From a checkpoint of a small transformer trained on Wikipedia: 8 layers, 5778 steps.
Each number is 128 + 24 x the weight over its row's rms, rounded and kept within 0 to 255. Layers, rows and columns count from 0. Numbers have three digits each. The size before them is the row's rms in percent of the matrix's.

# layer 3 attention query, 128x128, rms 0.0486, rows 35-51,99-115, columns 0-127
100:113132091104126091139155099131098119119117174106124123133053131177104165133153112156152139112095159120172131163136135108154107085148133122147098134170053094127082076109131101108107137155119152118164128142133136155158114082147144138127127109164138151123132140147142146129151111142114136117111140080138099118140125158144126094100142118174142132135119094117142132096124105115115110136129
099:147167127169137116098140140125134183119138141098166163138120116108150100121163114128127094183134142085135129111063127154104119100114170147124096135130134118156160111159160130142112145115099088151120105087118145142180151154115132136088128135126136134129146149129128148133142155118108132099188110148099130089095142098093090082116129117117152154137109146152168127099137129126161111099137
100:177135125137094159125103127108157145170124088125149138128120143134159106089132159105129095116160105131123144116081145105116118139129133163104131115144184114121134143133107159124136096117176130152131166107121135091108088140121083136104073147103146136156122122140094118087160110150176163143179143139107142145103114117138117135152119125156095093100120151091146166168150138117150138171137
103:155105152108115128148122134108120137173115145095125083132149132132121144134140113169148167138093113135138142128090141151108114154150124164108115118119111118132149150135113136128143104115199105112150070083122101118060171088141093098136120153136140119142094136085121124147131140134082138105099152204122124082161131122104144142149117129136108120129119101111120156116097153140104155161124
092:106143134161127111119092080140094109119140192131114190148102113132112102112100129136114148148083063152149098131125134196091185148103126145112102129120120121095148119107142154130100144132121129115119148112107114132160160130097129134107118143118125180134133121141166144119149137148171117147101099143122102107172138131167165130114129120138140131128143122098159101154101144125084139121098
107:145112138136063163075139103135147153123092065132116156142149102159128111133155154178128129150121127128130131103102118128108148115129111166145108134141099120124143123093094135144136143129123142181168108120147134097061107148107133118127170116122141126119151113137139160059091148128169155165129117118105108139132145164128132158107116151111142115162145147108132102100130147098134156076131
098:107130154145071130106118156108098137107160144143137133102112138120133130154108170154140131098179157128162090129127114114125130133162134116169101134124082140117139137128132127123093138152101081164110126174103172108089171127129107139125120156175134180096109181087161079092138133119166147113146131127142116132140100133120143112142123157107149138116161144131094134117113160133119098140173
091:104151130135148127117100163138114173136139166103173175133153106165149150104146124124096125180172111125115137160133135143147111093181103139138129133130137113135135131110121158148145126094133147127121078104115088140101098141106157118125109145110148098159116104111129084134117124136115167113132133165092127135158111127109119085120122101138129124158168079130152139142121083156068118161076
089:140124081143078118102129123156100113099135138153103183155111143102098178150108107162098137120150122116140152150157126128153093121180116111106154152125104151108116123137109094128108145073108141185142101144113162196162087144110157128122121142121142141129113114129139127132169096128093091154152110122099131107101132111140097114116149109141125101118132169140130115133110069127133112120105
103:141115116113115150118124126132153166126085090128104143114122093136131183123159143122154126133121161127127118095123164167127143151131115143168104138141168123055133180086133102162140127135143134140101135142095130111107136140143108162118091098109153156152087118084113104137081131151179160118181116103143143133112110141146121114109131123146144120103152120089113107156108106171165134091135
107:145180156171121102151118136116114096092129134105117117167135155160152111127138128118079125115095085173118070088103125115141154115122100142140117126112157114120086135109143138090114135117150135147144115091144122147101150155139121120122172146107112115118125115167142086154129139115171109135097116155124097115134113097107140162172161133120139133139100083149095089104104085165113105151156
104:093105132138103116074116094144127144153135137098150141145124106087163155149163123110117107115183118114112119142100133151118155146095125097089105125116120159102132156062087085111150167106124110172131071146140144134120140134151102092145193124113155098128159122130129153136170146139144105111176145097165111115150115110142146102134118109134102153145131127149116151116105124112138141116108
100:075176155125153137089127131153149147151177118119160106146125165115160062091116130139145122109071136117144126113109119124126145152127129139161143134119126173152162118168105106112136117069101123124113122100174139132101133147113144164133115118147116134159107109070100138099112125110105109132134120134161141119162064114104109185164107107125148107131131135142147120136135116150108109114136
099:126134153162124150166112104168150163135128137093076127106129079119116094125138135174123120180153106087115150122118140102146082119102135122106145126195135168133125095136103154114121135140137152176123166082120096129152107119153108143126148092155146158121136097118088101102111084132110116159111125152129142117126151112182089126182140145131127159112116104117135118113120119151145121126136
105:133108126136109111170182146137149142127130170129124110109102132128098099116132133093204144130122115099124143087170124131118140094119168143115144158147168110166150159115162115122108097128140130104076098142179168121076100099123112168114158146124115130151135103139130113147187138162123144150112142109125154117101119087090169124093134148124124115142120095131102133131149116133134128138167
099:109144088151117064076092115090130126117136118082114105139101127116139092091133134094139153117097121148155142157172139180136164175103156099127133114141143099105128118116094130132130148140133127143111130109165159127161122111142116133127119159126091117109140087141158165148160135156106151102100142148134130147097143122105110159137159070169113102131164133088104102123119111135143094107118
097:135112154160145103119112109137136106138141118123095112153142132134156101111116129115144118111145110153177137077128124105173125138115133134108123111090113153102146184112106147102121083146129093118107094139158126174165104159098112148104098166143107118093117121178132204095126184115109137119127126128137107114158120133142123122123126114141168149140125129131175172157075136147136153153106
093:102167172095135126128143120108090171102122144126131132139117131129135160144079081050137136101143131090175125153121136106123097103124113153124164145112111141130132087167156118147142155123128084136099122091108135160154115143132113113109092144107128132165212148161127123139122122141126126143125109116126117134123107126084130139115086159172128136105137132105171092143120123129125147168120
105:127137136059125117078127108149129151145152128129105144126118136088117121187170185127108106158126132150123147096119120137116108159121125100133184140127149107120146094160182118150097129153117126165149157131160124169149072101098127126110082115127106110162109142111139085115079098106125131113160147140147141120128131083140139123121130099134163149157122139112153118144127141133133142123076
104:173148122106066115120115139115111156116064136111141099103129159136140103119132167131122110172119136144122114163156124136144118105164079168107152138105104137119120146141151160097159144115136141116154086119163123107145106118111126138152106119161134120164096197151128153153074129118122127154125122101139139135149111144088154148166151146112154083117123140124176119127179132114132161128137
109:136131115100139122177126111110135132162099130111136152117107141102150071109148099134164099079091127155129145116139159129125150118169097102130111159171102107096148150107139151111117106113159112169113087140116137146136113128103135127168168106135137166104070179136111106126118094089127140103096171128125094149119158104136134118112104155129151161113083162114137127104117147147124088109128
115:126131098062173119116126112102152165137098129096126153134087152133129101105121146121170134171128125104154128097130094105102130130132165133151119143105154079121119101103141143177160168106144124134120066126118079127147134119149155115044165095106108114094147155116130148128142143129162134099121136111114110126159144109119116138131125114092154132112077125136149147126116129156150145132111
112:129145139162106110172127119139110148142136098134162122164122138129126118152095123126137094107143175135125143124124093139118110114139173127154111147104154114135082114123099116151138128116089149128102077141162103155156131140077109128106101142138170092150083133158131150123151141116108154110169162118127126092146070132128128062088151100095163161114118160120107115166125148138141168147117
095:153111127117127105178143125127128132138150133148129107129135123112070100120076118105141151144097123110163107102131074121151146140148115189107124167132107100108107152184143144160140141111092121107117119123093129121130098180109142150121103123092112086130101158126072161103174138111129117121145114140162135136102164132153104135144134134146140120133143113123116175154071124176127104127105
099:151142128079118126145142173118176150120156157117090084155131164127123124118123137135091113121183141124111153136063099161121113147078170151109154156139167098109127137148109113130123125102074079143116105062118161124099174170142098134104140148129142103118115115133104136125097144136147135116149128130109101114120120157118128141142133146138142134134167150159114141142146136153129105128083
106:128097134149118088126115120117120133162182105141140183112113118097145158130157101067136174099136151175097145123128152125105144118153125117145144125114100152100138123127182131157122091073147116113096101189115120105111095108138141128119162141111150095155098116135078116109159121142116131138083100141106172104094119168116110126125158146112149139133099141146149132166124137127135142118136
103:133116120148144145124153180149144116092141113097120155134123126130109094099124118131091120131151097133111145114150166125104090135137146129157137102195095168110153107120126129193160124149127142137112160122084170136134127131141118120189137141096131129094118129125155137155120151117139120142148089093082120108090146103130089109155154154111123138083134127133191156139091111104145119109162
102:112120126116140143122137099073108149122135152090084160133146121131133160108148151150119112146087163109123135131136159146163115171131106136120102116121154152135137111160110106174148100150155136160124165164130144134134080073144143122166200115118103161113131141151160141125128103124115132093152156127101152129091144122156112111148143142125097125155162064126134125125149114176126089151149
099:152145161124075115155129148171121087090124129126114154142133101146119125135150166079196156149125159135114135134123100134118120156086107137138102142115142102123125127099115128145109146123140121131145104107154125136110116127137131097137170095135118107137103113063176155139167135177135145107125164143106178138097127143128104115149110111076140150148134093129159109107151060131152132117137
110:138109144124101106086075142138139132140129174124153073092140106122169102138139152137126109130123122094100158175104178148127099122140122129112081131151118160117116115152086123086135142111133097105145114105132137133138126177137066151100094165129100118169146129115133159128119109137128140160122111117102156110149120126114182069118138120124109124122159147098169122130142145084141148138106
109:116110114114174151157158161140152130168130151146097122128128160114150110124158138137164152126117162062127116143168138085132138129129112130098093093159149148190146155155137139149119103163124144095138104113129119114155163139086122120146122116101142171144108144120093140119093141116145126120154149120101129102120154113135102149088109104176109096173128142109098116112118139099095123134066
084:141089165143111132103141114121182156108162117112078100093139132133125094105178142107154118144148075085146122168144139153137119130140105113109144155108133138150099113145160174155071119154146130087130109092135097151102137136110087117140126114121127116140116150124108160145088115122123151106129105102133103110162111148079119127175137125096182135177097139137146150126135129154144119141137
091:141154135144147131122121056108114084133147152133114129135128119134124114114109128121107085122096151114164123128136087108149154102157157121153170125151133124159137141146081120109140186154121141116124189105134114087110153108080149141118141155147084108168141125115139108111144184151124141122108109161127140159132108101127083150154102121123155138170150126118102157126136119108070151165130
099:119090116162123139167149068118088128112123129156163101145126147172144135163119107109100117113128090145145077137150175119116107143140154108114168126128194122132089104121126097094111107143135136133136152130159095123146105117118157103132088144125117125109112097106158099129135136087153150154158115157159142170112170177094132094138105124157146093125125146143121105123122129124109123082145
# layer 3 attention key, 64x128, rms 0.0491, rows 35-51, columns 0-127
104:167142097138114133146093080124154122160109091178129124179111140117102188097135136133146147126151112116153162131147107131139114153098133113096131129128111119121138116144107145117153133124090119118152169120161119121111124114144106078196154098136132091120105136113151150081105166080153142136132095141138171145139138101145130143090102143104104133159149130137122102163161151113122130118183
102:126162114162117111117125136144127146120138101171162138145085157107089087150077090141108155109134118108175122149136099156106130118105131123159148122107104059100116117087109171131102105155111127148121123180097136100137132112117153109146105132134158147124143122147126121183122120097176112156071074127145120130114104106099149147131135142141154107112158153128150152113098111132142152137139
105:152118133163156146167129157145104131117135141120122175103133069094075126128140126119125148149136097117119116164137097156114175104077088115164128151141104153134119162120112119118123148148152153111147126101091123131152141143125110155165095121131128118141129132106133109112136111133093159102110068048116106100170155152117096106117124166135102109132119132122106122119079099095119133145144
100:115124125138167117110147132187136104149137120128126107125134123122136089159122181130114096137116133091137077141130120135102141110138145115135095089120087132137082119173138133108166103059136171100110127096150123136143154104155134151122147158142161148148175099168127118126153140143150134099110116141161157106144134185156066137134136117155124114101118156139138106158122099117142104151158
095:111170111112137100096104134124164156113114111107121134184147134117136160120095136142124117165121137131137138187163107121139142113115136155102134131143141116127167117132080094167151158173087146130138136131113134175123124118111142103150091114139175150113131116101103114134112121129135153131122136104131122137146155151095100113155083089143082135184123138128100095162157131070141085149090
102:168139145083138119131115134091120117130105117115163161116149088141153110134108145114134080137153128114141121107114158145092149144131063103103114147121128161118145150185152106137090120128146157162137134127144119100081131140112127130087103102123136121165124085134147115171127095096103126112091114153132121138150143107117126113076096180166161160127079157121141150135159099100139122153127
094:115109159143073146134144126149093119175132140145119104129128115134125141111122041086087158134136125143142163133145101158117134136079124140093156079132143124133106124123201133129150103119128128145117167120148100150130124135083154078102094105136162134137104128136148138127121104123126125121155139152160116101152131130155121132113122158175128136152114127128074117135102169094170099133115
101:101156136126105108077099134145144135133140177118113111157165126088155145128123171093067131182143107092117122117118120159131117124114134112087149105130115125116099198104116141133114070160150120133109110121115114101149129099124139141111118174171170108173115142113114174113151103166116121121135151101097107132105107104142124166122123156099131111131104131108137110119143104125166124108153
101:107082128162127131108162118179154146111146116133206128140143128152106115112082115117149137129122129155139113082061137147106108117149133111130140152126117105093091166152145099113133146134129107180129139170150117151123136159135142143145107147124116133134114134101089163092057113106103102156096109113108102127146146135138154102121142144110080129119150119127116126123145155156173151136117
090:147140143127111172096109104110104119115156116103093114096112121111129087112109135127117134162099152184141130126154149049104171121124120148141164132147162161158145092141143140110114121112096143121093131097117101096134106149151091118118129129122130141145141137101143102136115116149134086146092167150105114123190126075135152115115139159098092153108090121122137116129116180149125113164140
108:125095129095120099140160107108126177147089139145138175116071154168109181135148075130107177104172099110143107130103130113137111166131134096159120126098118114101135135140106112134156133115116102122131123122127184089112112119106111126137121113157137134158136132146104155146123155134125123085149191121148140136146147100129106094131149158110144183100125157143126107092130151115115102145100
101:100122098144057122140141108131109150135142094160109127107154134156084096113151144098121124145161107125132151112095113102150139086138091160106149099121162060128152148152116138138152127146110133158108163125139127163161130145102115152142120150121104102153124112170171089133091170113117148092137150159153115116117131155103147097137112107104112153137112102122140131134107137151161106191134
100:113085113147100096141148133179118133116143122091073095092129077153164127104127104144123124116161179127127151149131152138143146134160124128116138133158120162153115129061128143132106094155132129151157106144119085123122110134117133139122107134120146154147144139115091109112164149130136132133150138127168167159150151162160159105099103089144180145107161134176159131076123102139130148142130
095:122114163144133162174138127143123098076144127096145159147082147134073122128093145143107127118134101173122074151131118109115146116111170133109116153069119123138113087102152123157126134127129151086145094092163123147091119153188135119155142164119130138126131125170132161133105122104151118088163162107151108140091128154127117156130082130124143144159161125118098124129161114151118128121120
100:136132152132152090110116119143102123149092149109104143102111055104169108147110153137129150116110116177157151101110163158132165131146160129122129129148125135119103139167117119139124152116139135129100124127135115088164159101091168111124102096151127097138160213142137132147138112135183186153093105123117136141132124142137114144096118116116101133134140142129110149146074144162093119151122
094:153142134138198146147096105105112132126134114112113127164122132130144147134141129143127163111112111143081085141108148112084124101144116175144097125101166092116114096105136131126130148103146116077148111174135122113200129131087131151118107123096148088126144080133111120146096123112101130159121136120174145147160125124157142140118124134113141144131070178175133136154127177147120127121124
092:075123109155150163142124148183136152142088121092157157117159165110090146138132158146155125155119085107113151113156145175129154177137117143116138111164117102097137097165096148106108158099112093142147168145099091122101108108158108143123103123113155172151150128140117148169123094101129137123128132148151154115127166133149165107157183099099113104136142134108120133127104120124137118136127